python train.py --num_hidden_layers=9 --hidden_size=320 --num_attention_heads=5 --num_key_value_heads=5 --head_dim=64 --intermediate_size=1280 --vocab_size=8192 --hidden_act="gelu" --norm="layernorm" --norm_place="pre" --norm_eps=1e-05 --positions="learned" --qk_norm=false --attn_scale=0.125 --bias="none" --tie_word_embeddings=true --parallel_block=true --init="normal" --init_std_qkv=0.0177 --init_std_o=0.00417 --init_std_up=0.0177 --init_std_down=0.00417 --optimizer="muon_variant" --learning_rate=0.0137 --weight_decay=0.018 --lr_head=0.0106 --warmup_steps=200 --schedule="wsd" --decay_fraction=0.725 --decay_shape="linear" --final_lr_fraction=0.1 --batch_tokens=131072 --max_seq_len=256 --doc_mask=true --train_tokens=664200000 --max_steps=5068 --dataset="wikipedia_en"
Each number is 500 + 40 x the weight over its row's rms, rounded and kept within 0 to 999. Layers, rows and columns count from 0. Numbers have three digits each. The size before them is the row's rms in percent of the matrix's.

# down: layer 5 MLP down (transposed), 1280x320, rms 0.0629, rows 309-408, columns 0-63
# up: layer 5 MLP up, 1280x320, rms 0.121, rows 310-409, columns 0-63
down309 102:557478470504488419559582474515533517539480495502488456488538549493500458430529447426497443481478483449582493548486485486494487478500516491490424478447478538477503534518510514474567518546582538
up310 111:447545488498541488489501516493476440526505455584512470411497494471505494519465509511544471556464536471475544573425480567531437480509531517515516474472491531499461466509517535462496489492472507
down310 114:523493523500518529434496439458546421487439465515531538536428536508493517521468540528521510436532486432496559517462465545537463512593511567528464470442441424515491498451509502544526546481447454
up311 101:536461475494561527531496511497490493439451475477488474439499523443431519540466417484513559473583517550538474515549552497465483515481522539523430492512512457515554495487513432428523493532456542
down311 097:476496475579429456490510511465495458448453517478451483540504501517499498465499553450506531511445377483521499584543488492514512542511483495469522524500495541462465563564498483540549486515502518
up312 099:572547511461534423553527490523452435496532526475561535475471531503448508517469552490471552491476490476506509540473570555456465523493529502503483546560542498464551531595516490483484503451511478
down312 099:454468468482544487462501554430533513565514493502478474491434539522482541513563525481450448424543483472418490460548491464445477458525525566555489481441573483509443567510523554473493459524475519
up313 096:551442506468549479609513520514494499476514506520546533509474447463523473509489497497492513491478429431536445473507490588467482510438450530525477539513507495569508447469521460557515455509543514
down313 091:477583527532530431458472475509544559536455488459468458602469547549480547468453490473503477505485486514503424470553504482503551515515523450477485478475566526465492554496489504558516591366492484
up314 097:525525551510571500463481515504428487495477547490433507473489494498509505465556526427511483502513472542524544531465506462472485487478539523500505534475464546462518483442565501520550528468490527
down314 090:512517440506552493523559494538476513453535505459484515514450500498489493477432497487479571553530577417508467515503554409539492516469441505472453499557504471442522519539513513518560520540556513
up315 099:499543436511518456524481525441443552516494468558497517569519506529549535544480485424456460548578544535559478557527532491518532474494522568453465521554506537430502508520474559492462523479514506
down315 099:504505441511524489468509527519495552499460569503457510531512486539436553519503507541401575457500520491526484484509470519523498528415508510507521518458426489453546538485497519605477520464511511
up316 101:515494435506461492534428518489546531487440484463470451537493562435493463521574566532535461473562515509536512564509534549504503496507462487486513536489494549434480490554490497436516508573539472
down316 105:483505532522499468504554487502442562468514470481525570516531486488511501448518509536530487548482467472446545490503514598554474469426443506531567437452529467540561483457434496482527594419507529
up317 098:545523566477569465520465492524483547498462460475508443518533530523537511496466431484544448497423482537511469535468497434531476501527479564442543508512493489550442551506587477426494518526488514
down317 100:545537486487528468530511485463544498502486496495537513499511483541520443492474563515453536487492481480439417551462504467513509488467492480477459485548521535484534522569462470592511439444539527
up318 094:564498504510524520521483446545549554494539544494577590521468464448438448484452498518515453501472522509539527554542446493524519473505490453523421490513514603483462531572510480500471475588518467
down318 090:472436525551492494511490546578553485514523450574587512539531532503501485505480513520516513491482538503423547552438469432460491527462508500486455467488479496548422461486458528533556522471513518
up319 096:528519519546527543566491536440512448508516533450561486436569498525499490513477465496521510585488594454504482578443424443521434507493509526513469511505443493548486461517514437471434493490518556
down319 102:488437462500478457431503507488420532538476530500535511510520381536467533471475447438488497472572514573503547471478527471483493481459475513490517453522471533492513579498451575442548455520494484
up320 099:538528545533511559505557502473502488527555489441502496466546508448504518474447483590535483498462470511584534584459446437529448446505552503478435503549512503426524532533521538524474511508499463
down320 098:441521501492483467509505464533490475518488519525551500479491457564528469414478441574493547436499449522494496437542451535461491554502518465559494413538465468475517450482602513495557506459482478
up321 096:498527471529523521481548461580469517513534455569553440544548463509483519484476454430541463492548475512467543519480533535522524499512527482514526516496436550455470521513480527444505611561527547
down321 095:497540462477486583459515455480460492505466568501504483571534514541580503468428505519513506471459497502476455516541504492454495488471513492492504527462547495544487505507505502532519476489506441
up322 101:573507554554515509548469448512417466455518495483502435505479514498499557493570547478524390371539522497545566467488574417531549476477487488451539592480480574484478528564487450488540521468531475
down322 096:485500464595493477422523417518488549536519495494464521426423535499504479608498490507488410502504542553408504409543475547465428465520468526491496550471555550533521461516504462473488495469449493
up323 108:528487500481514516546506497514503517499557543527488535503524457484465407501504500493527520538517470503447571558497401511536518458412430470518528515480507548454482519450431468512466592544484606
down323 109:499491490462482506473508441539506523552483506498462516468525487502500450501502509466471527569496479477457493517607569535503475522491500455506471530609535527493522470543446510522535494482600473
up324 100:513517506547485461535400469522512474558465458492439494535510501483476532483559508515532495520499467582514478468472514506506489486453534445499528508469460525467504540481527529528514525480464504
down324 095:534515456416448436495441501439535543565502466545562480508527474481540456489488492489531546538491554498479518560516428541479507541522535506531532544555435491462534554446515471480492530558541491
up325 097:482495487488520452492461499504527489475435525557462464514545470442512556525495532476545478476530519501505559506479475444434446434497586503535505502498551633438451533605410521560512527513455514
down325 093:576495456491505480465507462456460484548541545435536453505492396480526443463472474447486469450495474501524585497493452547544456491495456497485548420456511493476523502488572497517455512437539499
up326 110:468489543485523541514508536544502520496502499494516478548472514491432456509563504429460505519519546546552497544442480483441433518520558547560504454508463507544459539478543509453527470470439523
down326 105:507548552535499444432485505458550549531502520477439486476488480473457547487501445501497473472525453557507483492465603590455518529521542484502505513470501522510470563503496566427547509534561570
up327 094:586484530438480559504437420540571526483486495493507522469437539517483563564457476405426500529515471475538489561430532486490515488538487519506473550500485506452506537515494488479443467513466518
down327 080:442482477469494451556395511486489485436494452444454426509471482520517458505513501559531498451443544461538498561498397473535476476544497443496501522525521447509445497411461578510497552504540543
up328 101:568481495509499502585523467532516559485447552529564479550529539515559594576460545476546438562505509481449478509472509526506445568454571471607511468503481526479515407520465545487500532562502481
down328 097:515535445470480503553476499477507504481457532518459490459483489483515493492494481427522519525539518517488492411453526503539479497585514532510436423553514502483466440496511525472515485517527514
up329 100:507492541555579576589502469435521500489547505447500498479548526508446455526563458447459468475478529513583513548469481397443537441488497459505435517444554509492533489499502481501555537521469479
down329 098:520484556478548399438431517442553447423486506530514431544480574471512472553479470475469531504517521482462479506465469454476450504517455464459522578500537482505487579526463439550519532469442510
up330 102:487572513515500519499529490516572445497511535517481474518455493485559502517547497494488467570435511438533543462413539431480471511442518469516509559504441561512537516568461487478525469509510594
down330 096:575495499562479557488559494535493505502562588495584515520447519488427449490523471486462505527500541522525517516568539530488552527491424478501555468469482459340477512510522508467516465527534486
up331 098:504518501475472523528498460451470572444424455459484460476536516507501580444539469506596508442500506504466480474491490511437541497464543506482503439500529592449501508506433461547494500531589508
down331 092:415543565478502418479571466514541539543534454469444439482431544411483496556456526573515520553447472548522447526504533505493416494527488389532458522575462483567530443511518501516434503504503573
up332 104:493466482471522482549483540523556517483481505451453523473501551419533489478505435501520462492549554451514556458538496553521464468535517456457460501500493523516509545501495524399486531530451514
down332 109:397538457515468486563488544445554514461509489509535450442503463476448468514436545534576443494490467569450525504539565567516507507528517496550496500614466447481559522415479490466508545464474478
up333 099:562390442531588518533484527495500491477522449480548572458476530565453503470478445425467464487501457502544476509495519402489509489500488531505517548531488516530533510494506493535434499514452527
down333 101:413552551441518441532538493556511458481548399453470428550550505479472547495526592495540559496504476525538571579481493486471516408477542513520493517593462501559448473427493528470473469562502490
up334 099:454442497471535488560464489494440536485484557532533523586541507511484528537562527563517460476542521492486458504539470552519509514501522522529532595498493477495580496518546516470561539497459516
down334 107:498489496479415487488561571491540504536524514511486526462557463570426553549452509574506527569519522494498580519445436539549521427540536465459468469459510506489486496487474549507542501509452499
up335 105:479448588430531484545472542532440542491440537400401429475498452522448537481417552499463443531559484547538455442443453520484479512472456475549518422456482485474494493530424553549516511532504556
down335 100:427554557513527491512436505520479476491443489541511495471532571518587540500531472475516457509494564450440479508504591512524518485501529507585470478442495490492519493566415450458540564567513444
up336 109:484539473563559499461511468546559465521521537545558498523510471534502501515509465432529517365457484584518514508445513516460536520506536553493515527455561485498511486517549506517490500523440458
down336 094:481474458425436506488522454469543538431460524513513408513482454501477470523529526517454458532486524449458468413488483500525514517513463469520560507549475514562437479530551538475479439489509486
up337 097:574448474577485509524525586527464468490540425489416537504475481430484436544483506526454483490501545495484487571454481502463482562481536507390506541491524552476475535523469467534541522635491532
down337 097:469508485426517479520508474483488458498502480511498542456513460505583535514462535466526455463497516494562450460440482509518557500495432515542476431550490457527486505495500511517512536466478487
up338 098:475508537474520475444494542536469536493477482532485472605442522495538513513586516486475526491463461460518493548493478426502500451499528475505408571535554527494591552491521493545517478469510569
down338 090:538524487487577449574513532513434497539533566451481537507495477483505462538443490524441513527486470475477442449558574510531458562427488575497521506515500557469485479548494564547474459519475473
up339 102:535487528516464456486518487504512544477491501548462513486460531479516561558488505496527460504499452478495488538489448550579459548505519447462423499540493517496485553585534485551478492548436498
down339 108:518442482412505488509538486538436477534518470523497504494553497475495502500479454498539408501487544478459463504551556559453409465460454488472493574461513471408507567551556538428526522486472486
up340 087:407605458460464457546541470488440530475447529456534469528478512523491449558494464415525531536523573425480411509457484457465573523484523478506506596538502546523482484523408533526450464507477503
down340 091:547458492526543572514502516473502491526479470513541545511520433494410558453542567578515485508493570527497606499521511542505526519526447470567454493504462504452497486461498488517553505562502514
up341 106:566531539499489531518436490457518579432507480459472517434554532456485532575484441540466469513457509460474522504510471523481513490503481450461530506487483440525504568498521520469515553508463522
down341 103:546483471563510495459497551548471520524510530516517452536469469474514448435516522534450514500547578470574528519476485445482462447535457497494537519593515474486487479464551487503503502500512463
up342 100:486408487483463442523498502487527575503530408518513526415481501524479564499555532483523493525481560554559508520518469489499583446517388500512495509533519533440482593517441539500509434480552485
down342 102:588448434478419473398484573470537436500523474498462482443478483504576571478471560499550476535520470533495489468473469539558547504441536485462478499545525456456516534562529471445511506520477473
up343 095:440505494483573523463530525423503534461444432516446527483566551539537464548525549499506592452503546395469476500498494491514497500497510533514534426428491477490481529460451575584534464561559503
down343 105:497515486489476513567512519569504491529531476481474443503476475478509539547506506500528595481486527542555457473498465586517487482475519516551560547466519515514536519467504561504499490542482492
up344 091:543496539490532566482536496489469564597463517515473503461523533469415483503488471459462455460530491517493468503534552460481490501522456498569444480464493521420559502573507479590530466478470564
down344 092:402451478453463435468468476483536455517537493460523551583525526477497521510482505509481548527509533407537488512463429493456481493573557521479554540572560475561496480545427538487495559496501459
up345 110:522555538561489454501447481379513473545467479520477502494487505530484477547500442512596559510545520539392539476496463509497420517476484457479510463559409502515471443485505419508489538462471551
down345 114:503446504463488475427557517488457548482524462493466490485509506533469602501500501457504460504474548508537549469544495534486532477497495493523558470454484520554503519534520525576456508508558513
up346 101:589470529488522527523457401536555509481493531485540506463462469457498476481482480523522518469462500509488452485502514490549368476479472515417549421551581581477580464468507492465517507540503513
down346 104:521457447486492503499526464487564535498574443479526458516457583492507467516477504471489465459528494491528467519511540568522492533503478419464579511529480437528492455441409543526483452501526551
up347 101:519555547571497415447535507508534517495569492493484470523512422575470469534552496520505519508469496565516524526530473592439524502458555556444476538555517467554507483512471565511437501525481472
down347 097:446492534556525567439460477570466452548520537511433478471409526526451483543520453522506466519444494494513506443460474465457536501549402512537473529529517496543571437452562485529495478594477461
up348 102:491505497492481541551455507522523547404460469607568484546538468473444466538505513524456526513542472510518539490474514437508436495476512527444466491496528477550602462533582515498568484476547475
down348 111:515490487411490549516538522441451554488514499498489420481480460503476515478497536486577482568524461557510493606447518562469485543488496537458490582486558547538548551497479448497475465483466504
up349 086:409524579519491480472475527537479529494479517558500546500540467478585532489486497508516533525551478498522450479528517525513452543487499542503525515432556419522528431545461519443480474541480448
down349 084:501514419468494567529500532543541479425422555539453519513450530530520548545482491476469486432512445535583526524406424394516484465492459482518539508489454522477507515457572473523418504536470490
up350 097:525521512485550540579487558474510470447467501443486545538488523472513514562511483488471520527476434509500465497522475493515485443536567547513541517560549597517467510512499570517449526540454461
down350 095:431503441520464516497474508505451531495493506522543480515427567487503524405506538453531445509555527460508512490507442522480572482579584452472502490523463573495379585510549503431541518527490454
up351 090:498388543514417552514535514509542520475496447514543471493551478437485496483549573537459449533480468482472514524434517522533550459481554547507449508584558493462477501533449544464610554510450526
down351 078:465507414523539472566473507520499502439496523516522462487463510606502444443486512507441509437524561496574469481517584505499462514487425402475484485521480510535514502442545505495479435468405483
up352 101:510517518527428538485514486548432508461467575478479507436457503495413578552476551489525537528526499526485589499515507533519458534454475601549513521452509514459502480493508463522544549467447525
down352 102:499436497503459492499525505539541495498509459547567586528526480515499504409511488485554466507531556556560530488463471461521481541496536496539492465556470543578534510568535499497429494558407470
up353 101:458448477463446517522513579488478551503471532482440565449472528505461539565556519422500483573531570488477498502479474521538491462487438536471406453496493474441563422501508418537503513421539458
down353 104:496497504539493443454539442505550487545486520541541437528506445506540539571505499508460488541447485490490488595497507459495481444529482502432477503476551497468471513468468485515439464543492553
up354 100:456489508491586514432530497490487510558524473465472474486569489469491506555469467500462561515584500485528556481543477548488542486456454488422478533473488543512518531451528466548506492531514534
down354 101:477545448496524485503503466451557487453582475498489436503478522495506513482473579459530529461498525524458465489516493451501490499603517498503522482534502474530575510439488455497532402498526573
up355 103:455511461523491495542567485498545453472567554520576545493499480532400517504523508456548482554459485484559453480551437577478510551437470513452472478490490488528460497514474484527529541575490531
down355 096:518503453542495521462435485454490504493537457539566466505525456570548499423552537517440412452565532537468546493536550454498565469565510523576569451558517489488574416503530488518524493488453566
up356 085:514473485467556461544476462502442465489560513536499519550484474497498433466463480546452491585489537480511445449478478556440490459433472477395435507523461523536522472495480495517556439581547520
down356 087:496541520539479524499460507419614519442396559445545477484503533496475550529511510524520526474506498559495495521544497399505471531459520534560547571611475484486468540485509534550484530489520477
up357 096:502447488470517436466516507493479511468516491452545482455467501550479526540462519563527498550507480551493465459479506501508456545444445531511484498461501507432482526452480450469480495501501579
down357 097:507504446475515563475516560487462553458425483583525543469489565487561519491512470441529468485512495496501535497568496528582554521562560573537500538524470436495453481475617536510466420528442510
up358 098:526451455520464460495553509504501519523476497547484461506476501567613566502497523460516522415573448489542514521535556509499553517445507453538409558512512506443488508502477443525492515505574499
down358 093:508531577515552465518552523502521505550491547503476538518503482507515499570519513527501481457522540466472512467505454574473505480536518469502518474433536477474494495438433547560472548606530534
up359 101:545480473443532450594454523457502535504452527511486519481502574514514452519549519502471510509486509511545445484461466487510480470427506495427407481573474434514544489507515496576578455507568479
down359 103:540409617453467474486504460490494464512516541436535480525508474481476479497523467530455544547511404473498495495512494492490565426490555495456476479506492528488585523507435517533488488486455546
up360 100:502510550595473515470522569497491591498554561496514444509465557535573440442572491465501509528516527424524498503512509445517501558533517434476486425464452472508484475555483491487495445488523472
down360 097:498482439408504459473430447496518444446513528479447465503495518569478548550497471436488484544505508558477428463501481491498514473477472568468457539536469483539516522432482504458421514460505554
up361 109:496460557501490488479547480508515532483473508407494501525525514578533560565450540509515493497526502505534505488487481542520489516354518513434510535554504578470567451517508457464426523559467506
down361 105:587494504448502516534511476448515502501522416520513548541484492496555551498498460517453551495536595516575460476518451537513524519409464550530495515462525462449493517494513521563472530435490531
up362 099:551518521488522484526514481503468593455518526499467459516471501474538520486525503508544583472541488512480480553566578471552485515450531522489488438442550546443506466479541600490486467554490507
down362 100:519493541426480488511561411508502433523518454484526491483477557509503480508428512488539517527524513563465453440492465505462530447451563470468552554469586528590533460513588439555439506519527470
up363 094:449444424522496515487438528507549510458421483476531565491525531496477462484485483568522563507485560507500526452534407478506512475406512435447574497542441522473515548498515546450504505481530591
down363 094:510503506405508553406512527451502529485524503511470467523497496516472466461555485447486494479542483538451485513485509556515522468491526539514475483519634492450530400476564583512495480527546441
up364 104:512543475458499499507456500518539556527428530473527437448543457536491481516543543449489456484496501482563510551400574517504414483447525464493526525501541506451494509518548501520537447526483526
down364 106:529466444507444518480496449483511528514485495472460506503458524574516600475576569500545565569473550496504568477582504502523564500494468508517506517529551466511526531456427515511461493554474494
up365 105:467496523542569448578466491520545540500483523522460483465507505463480517568558481493510477519485424564545536540496481507550511543519553445452476486465568478469495514475532487491517465517535511
down365 103:503505483583494538471438454518441468462487534501486557520509527484460544491504538500521438508511482491469453460572511485447486536467547466598544522564462447525533511473498526509500413438465480
up366 089:426458530500551548491487402477540495451519431564473429569461472410535501492526519483542498530503534504481510511446451507428580463516492486434517510465490519488464483492454535562504471538538461
down366 088:542421499458390531536527509529488534505442506513458514413519502552501519484569581442507448445539449453538456498524486501506451504488465420568549506515549589525497469484521527527537536495566529
up367 098:469519446471537525506452563484582504413550518477530532481484494536436481476515490555532521465622548521472525478494499546495412457508512497629555566557440479487543513570554528471527563504516492
down367 099:520525535498482509459490456547421490515502474477473554562505468442499568510515533536489526558541427490516503522457562456481492453502469520454489486436501572495469509511522504497530496523529487
up368 105:548527541467536506494492514460447487521510485502480486458516491510482500514488418450548517506517447573499475529476460507485469491552530481495456529499479462538473507541487555535530502473480558
down368 119:451438514520472521533535480460561509523520542455530519450468459488454459471465525472480553573445489569455471481500462505420486614497492526554473485513520517527549473431524487575561562491508554
up369 107:553529512514490487529551523499484520517484513564519474466420473498499472404520566583500472475518502537513514477434570533424462432531525499525525525604453526455456548493563476527487474452526472
down369 110:555454480488478504574475524575517474543532508518579483535535463470475563485513514581469567494500434538517519514551467443464478427434508468537519452592474514473451440539527526472509487486459524
up370 090:514474500578480526564482525440459498537489492518458463524472484453533613485532558515549465527539512480507451474423519542420470557454492482511525532544504445485499527575574476525548531496521586
down370 077:509513443534532432513507499571432485442472523523461546496462526531487472484459511551446515445513489465546542451440527514474403441519477496505474557459532513494536519459512482483499513536438510
up371 107:433582556425501502418490498598554494471499581544621441470518432489429432512570539531480476534491509554477512433429461464525505429499470485513493471506429528517519547524505502496496462467537479
down371 104:549495534549514531447492528443475422479517479486506466572399496495520450514588548494487501511573491534505532518543516503504542471547524419493410452540508539503555518524502474414453552516570563
up372 090:576468518490459498486479494489506503505402465500504451479467504487492536534513550477531473522567499428570475450461566458500531392411500468421474463538566504567586512489450577484532490496515413
down372 086:396500420520565468507464488521476517488460536475475538450472520527519487521496542563475523508467521505559449481445533489596416511517491490452440579428494415531487427471521518483530510492498442
up373 097:506512485498512547630502471456503434444543455543557496437473460490463483581556468525589512462500495452534537495426523485465475537483547462569518499534449534505512514527510579494473478568451548
down373 095:517499489509504399498501503495458505377457511487501477538468435596537488447494466480519465530425513473501451546496548528535530463548479416523552537406522421571540504502522465474501481487537467
up374 106:493460429451549481514506431409450515515463522433422559477516598494528497494455495563506480469476517485507513527463512529470564530546604505472426533560419515509542513549512466485556430458469510
down374 104:499490540533448477556531594448476543470502480404572512521515459488424528496520466492505542465581500482504533497474450495456499522545553503491477480485544499566514469568492490504558471539522477
up375 109:505525532534500615474551436549501512503470515497450556533520571539479395522580458416390452530470485491465516436496473566548430449452500488453466466529508551492540503451482433437556499479480502
down375 114:567466468442540487477546512462460520475384527451462479491532407482491449450519524503508508520573441522515531552520517485552436514540590495504428501415508453483562409511523547460488502512489449
up376 100:433598529482483584416497444478500435560528474488526525534524451537508446502504461486440437539421491617578511498490562457542448524509519552525459480476527506557540466528534499406492507549429492
down376 098:519424542491512436484436475502477497536509488574464575493430529418578578529509490505500508477500507578458400488510494500469537487449477472505517499506476462535473473469561479519564565540542460
up377 102:489458539501582508506472441487537512512485436439504484433522496529492467562468473482505575496534473487546520511490478500458527544560427480535504433390487550476512473537504494544511516503468458
down377 104:563511530485437538471491510472487450500456521506481571524506545462405539511521459445491485536453539558463400519527555489445471461509495559439519464463523501440384507586502487559531440458480464
up378 107:499487428490532497504498467527546530425547488546494471515582487515520460435536542452395392471570531409472547552457447562527455519459432506436527429487523482481519463527483533528461519519474530
down378 110:490464554499547486520482486544444409520458513594541553488518534477528542557445472526512566467464510571439515558484470477466478498500462462455501485510459489464532552531567549501487517465502509
up379 097:517507477522486468528530522471490506513491518514515486498586483439527492453506414531556567542460479496538496525466467549494538432472558463469546560539486461429562571528399498486521563550582498
down379 091:403503523471471464487470518562477532541516454528491519481494547370519542560469493455516468478559544546578527484529515534463472476480494535514467497455478475514478533481467486517449543502505535
up380 089:529511476563540482492495530466485503501425543499504525412448520450504498579457509599525498508480536500535468440510459579486499448554441530543554497550530423533506524481462535446502477531486476
down380 096:483430535469530488542514528535461551495519512448476475529533504503449567435528431594556490459560523454544493579509475462493489561433521544492523462537494555490542518509544525559522455479478426
up381 103:476470457497462512498418525430527590488458499505501414492457504565554524524521513399503540581510525559520502537463502533524573464434522483466552473517493530455483483467496489556518535506458494
down381 096:437483506482548501508489509486533484507485485434484526568483551459513498501561457435492526468520467488437544460533461497540421515456576485522430535477504515476458591539488544559486512478534530
up382 106:467532551528491563548426464477509591464535479476483527545537372449474500430498606486490475502525492532426503502499497506485512533501450449532456445518585550430476476508468432496525543542482522
down382 110:518551579432506459504511522521528483514565497515501499530494402563486479515455540493399522527530498461470530435528466449542470495418457527581503497606525493466466515505467505570508560500578532
up383 103:446455523540544523498518547499513527493490512579511496495448518534478509492468478511522483507467526602520526517475472518453430468504458515418503472506535495522503490484495502460518443461578460
down383 104:501531510458513498486498451450514484486488498569526538551481492563504531580520513519518488521482510573541511505527416444449543518547453479484554481484545503529459514442471478505476485556515522
up384 096:484518507496484518455496506488492475472450443424476553550525564588486440490557479451523489475539440388470487468567462537483612460476518526459456580523517434499460544416487525542526489610507473
down384 093:504521508497607489540402584435491462556467535539540489430435440443518521554443450530589427467481505482529501519497487488516459482506539540546474490516511501515539532460482487506485458491505485
up385 099:495532462471450454515485487532469506510466487495491551468446482417515516546453555582453408489515569506483473542439475443503546571511527481509439543521543588437458506500456561549521549486453571
down385 107:505515491445510490463568499443478481483441580507485565477557468437515472516446486512486473437456543519458470558552472472480504509489510512515486475470484502430456463534554478512539470489467516
up386 103:511448478453480452454474515487540559489443467488496465526543398519434490476470461450528525470510456501500495487522456496508555501514486485488476552474546519555515531502493505636473383504492509
down386 097:504557548463509524545500481529552484525543468524443488440478512458568545464504504579463453543478587502493545505475488551530478492548539532549508536586483506472493484464452428453522525552512499
up387 106:502531473503563487534569534553446491444477532499435518469503422488450485480488548515533516480509514454563519489499458494580430489510540517445559565492472514513499424513461455473572586464547510
down387 105:447427442487453571484472481555511448481486496502526518531501535543437511554493413479486495470492437471464476476542503523495473507512530423542458471505537506511551469485547530491462472494519528
up388 094:518574533527509438381541444461502534524517502559458492494522471448458472510509579481499490544499472439442455460475491442504517453518493543512504470482537465516476476497517455497496499531472489
down388 092:527491520521440463509541537493500531577510507541450591451485516474437525512468456490451407513434507539511453462480444500575511526506422494557510444582490465481477534483471513488534501506446621
up389 090:460478490537519536527468515552488482533511408496552499518545482469522490468514520470543553465457570490516552388531484569488512521408424530493469503425489548441444475413513555426550407530523557
down389 085:486471480539566489567537516433458521534509524534469502527483542509469457480543429514504522418548470521466520521486456442525464504496439450515586501446555575495500538516520475488518500584474516
up390 100:543492469534509418519570487466504498506532539549468493504506468513514420510475440442530520519558476501476538481587504472451500531542497528474590508580505447509518506481510512475477510569455441
down390 088:492497524477535577570440454516470544455553475517436545462477505452468571491537462538498425528464503432490521497548502491555461492453508473458481480482574615557542531521539368498511450520534480
up391 102:457511574510475524556507510490513534489509456448464462490504494443444497523491563492507462519464465516483507471434500493501543438454459539491518518491465514576515469508470498439461505415460590
down391 105:494478523559557502535463491525498453498493566498495501489509568518524512453505544520478444451519454443484528544472465466466470501554522442534537512437495568423472501508525499453580476480500481
up392 105:533484522533542435448558469445492534485533530490559468471459529507473485562529496490552488522525512495522517448441469428470466467458517536468413460522476491526457508492433477436559552525592577
down392 101:428487501504522498499425473482494438501461565497551461474466558480533460518542509563512549537477488541513491481540413512487493555545456411378523515501496490502500559471512509514491441494514527
up393 101:552549541508496544462511522485547581449514467499454467483574477540575496430503557451474478513490515542460541525536488563463464474556478511544489474489570502512484512544528451531536540535465501
down393 111:586463514484498531508508487513502510515514525463467517500432599437501505488507493517441517452498584514458474482496482498516500448522469533525536463539481513488489496467539472491513483550460527
up394 105:538499520506525555495518495478556492511506514541429472495554443503420453563492555575575532508483471505496479470444610452448474564553524507540494469432498477489481495472499519470502516465462573
down394 107:472437461496478519551564468548526419504498570546525544565587452533517552437535492467481572491465460494520488480491500529420522400513507497480501455574489505523407567563519479534541516495463489
up395 097:490558424478476512480506512479479503489473505516421484508564502426458411478545497534556493516452452575503496531538531524553445536453523490526500498441469519490449565545592538580450443488494509
down395 093:483549570453500509492435488542424443518445505516474539536501426530455590467527491471497398507495555508462440474510563432424505520483489506528515454521470471523541466518465555470548484452448466
up396 102:493526541544530494517529462525454430488441504576505513510550548436427442510590472526520462501548534445450484535485543530477536502520486509543535473467504437499471517596461453527487451463427514
down396 098:542454512487550510585502514531528490554555484520504468490538518504478467526519508490509540515470572525482522532466528434519482524479503488502460518543473532476446568574513473540503537513509435
up397 099:562447510510516435465489475492477547535485530503541469493483482541471491516458563510470562537479515462535478494531552527490552549463439541493533530519491455530474541480545468433517523502478472
down397 091:458495526471487551491459572456517513449563484487496505453544517540458521536552452426548424549522502482451505494483469489531481460470510516488527447616540502468529490551543498524545428515498492
up398 101:416473501552552495444540498480499525500559540470489483487428475444499527499485562519474507543558509452446513481475476503510509530473555469492522465449481482466425510475441480477437490530573478
down398 098:513571488465490475502537487529463550533510507411497513547533526467530468464462553556449493463450502460453423533495444461547503466527483457492530515448571587551536457475475523461523579477480514
up399 109:481490552476512487576620501478473485510547512431523537533477529525502474505421498429525544528447503488429529540596512436508445508463458555417532527466502472551398472510521512442516436452486472
down399 113:462555550524508449559474480526539459540487528437483545508491525542497499547485499516517553556466539443500479410512477452542477489455541469546449513544468521447495499529457455493546552498484516
up400 093:495472470417515536597531551507459516472425506513525517455500504556531493457479493515488421581511492466473532500477509529498450548496508540612538511506505538548490511488494475545452475557471431
down400 091:566536474515428494412565506497539521466480496445495505488491546463460551503513458492467493453534473479489548488528457449494564490429467488438541529605550500525475574527489473503466549472534484
up401 095:467595476491495535532514536561489443460518576532436488459524481564529476584508477487565410497530481526507549487570528492503457441492599433500519500557453488519523530415514475499484510524523563
down401 099:520477516561529515530442539507496443479494472484482512492523519454539533468509506535519484545463537501438526465496457510514587501439544516412532454469566502505489512549556519506482577445445476
up402 103:517498445514528449564456469487509566507535489454528484513520614551537467449466511500531478367492511456483419555467488471513458527429514534489497489495491512519541522565479556535433464513533435
down402 103:487458511533472539457510458508466452478548448495423475488484515456599523540502499516505478575447582536608497491546447494482511472480460509515486540481589535507565533477459528501436562447456508
up403 101:475527512520556492463439552479471480508458471506446514503596440465503556513471513569437470549540516497510508484550503526585523457436551547491511482542520525450403475523503455464515493524578449
down403 097:465514443472530512443492452430486551548509513473527494529531481484560483562444471479424473536541488510539488474543452489458478521497428477489533511540562456567568436446463488565451515496561535
up404 097:531565456504467520513502454507587561478491490519474432582506447472488506450557531453510434450509519493447480491430532463526488479577453513451446471518468549474551557492504516528616478536566496
down404 103:504456543550514500477504457457537475567551448454430483564460495516557441555449532504472543520521425463507514506490500533516495576483501556476473531549524524512539511428568562442517522566458512
up405 099:360482506552514491494469488562471511500429519501514474532484446491462490526524437497480476470443508572475565503557441484491501519508460450546510522478512591563504493463497516481504503487522487
down405 106:497506524446499489558533526583557465519475522495517457463518523472471532490588522528512503501481444437537569544537576508473469546498489499510511551499456585539544482527413534527511442475508509
up406 101:476464453526545558531502515515454465467474517504595569486567542535512503472497519499537467556481519456488456530512538403500500502512552541509476440486501523508430460448462597486479467527577555
down406 104:513545490467499504489507528560485530526449559514538485499494581477496594508521475517517445478503523595479462555513567531477498508550484462526551513418542473510463584484551490498495546511548586
up407 086:426484480507443526472457476492546534472568541473479481521462430485488529516506463437548485517512481484536600461525476519496496441507484552520475550507558479493622469474524460501508548491548480
down407 088:532536511533534521568522552516526495466445475524569514440523499522470472463555559504421476533468506477487472477442500519509456483632468411442526580480487550473440464521497526493585431487470473
up408 099:481484497512516495468474491554458463445428559486500460486458529526509504456505461536488454463470524528520559452444457513498440537499542499487552500542453479564528562481455507517521551399500508
down408 096:421502495555488517514475617579525485559533499522503487414519557452490455505517563503537557519494482535534514473510509542490546493576476531563490539471553452494454575502569417466510594520530549
up409 105:424464444512512451418449430414529470515527527487490537553496501527477484578549594523455492470499543448490578475502511476463468520502515512418470471407509504564502471447466580473468507471506472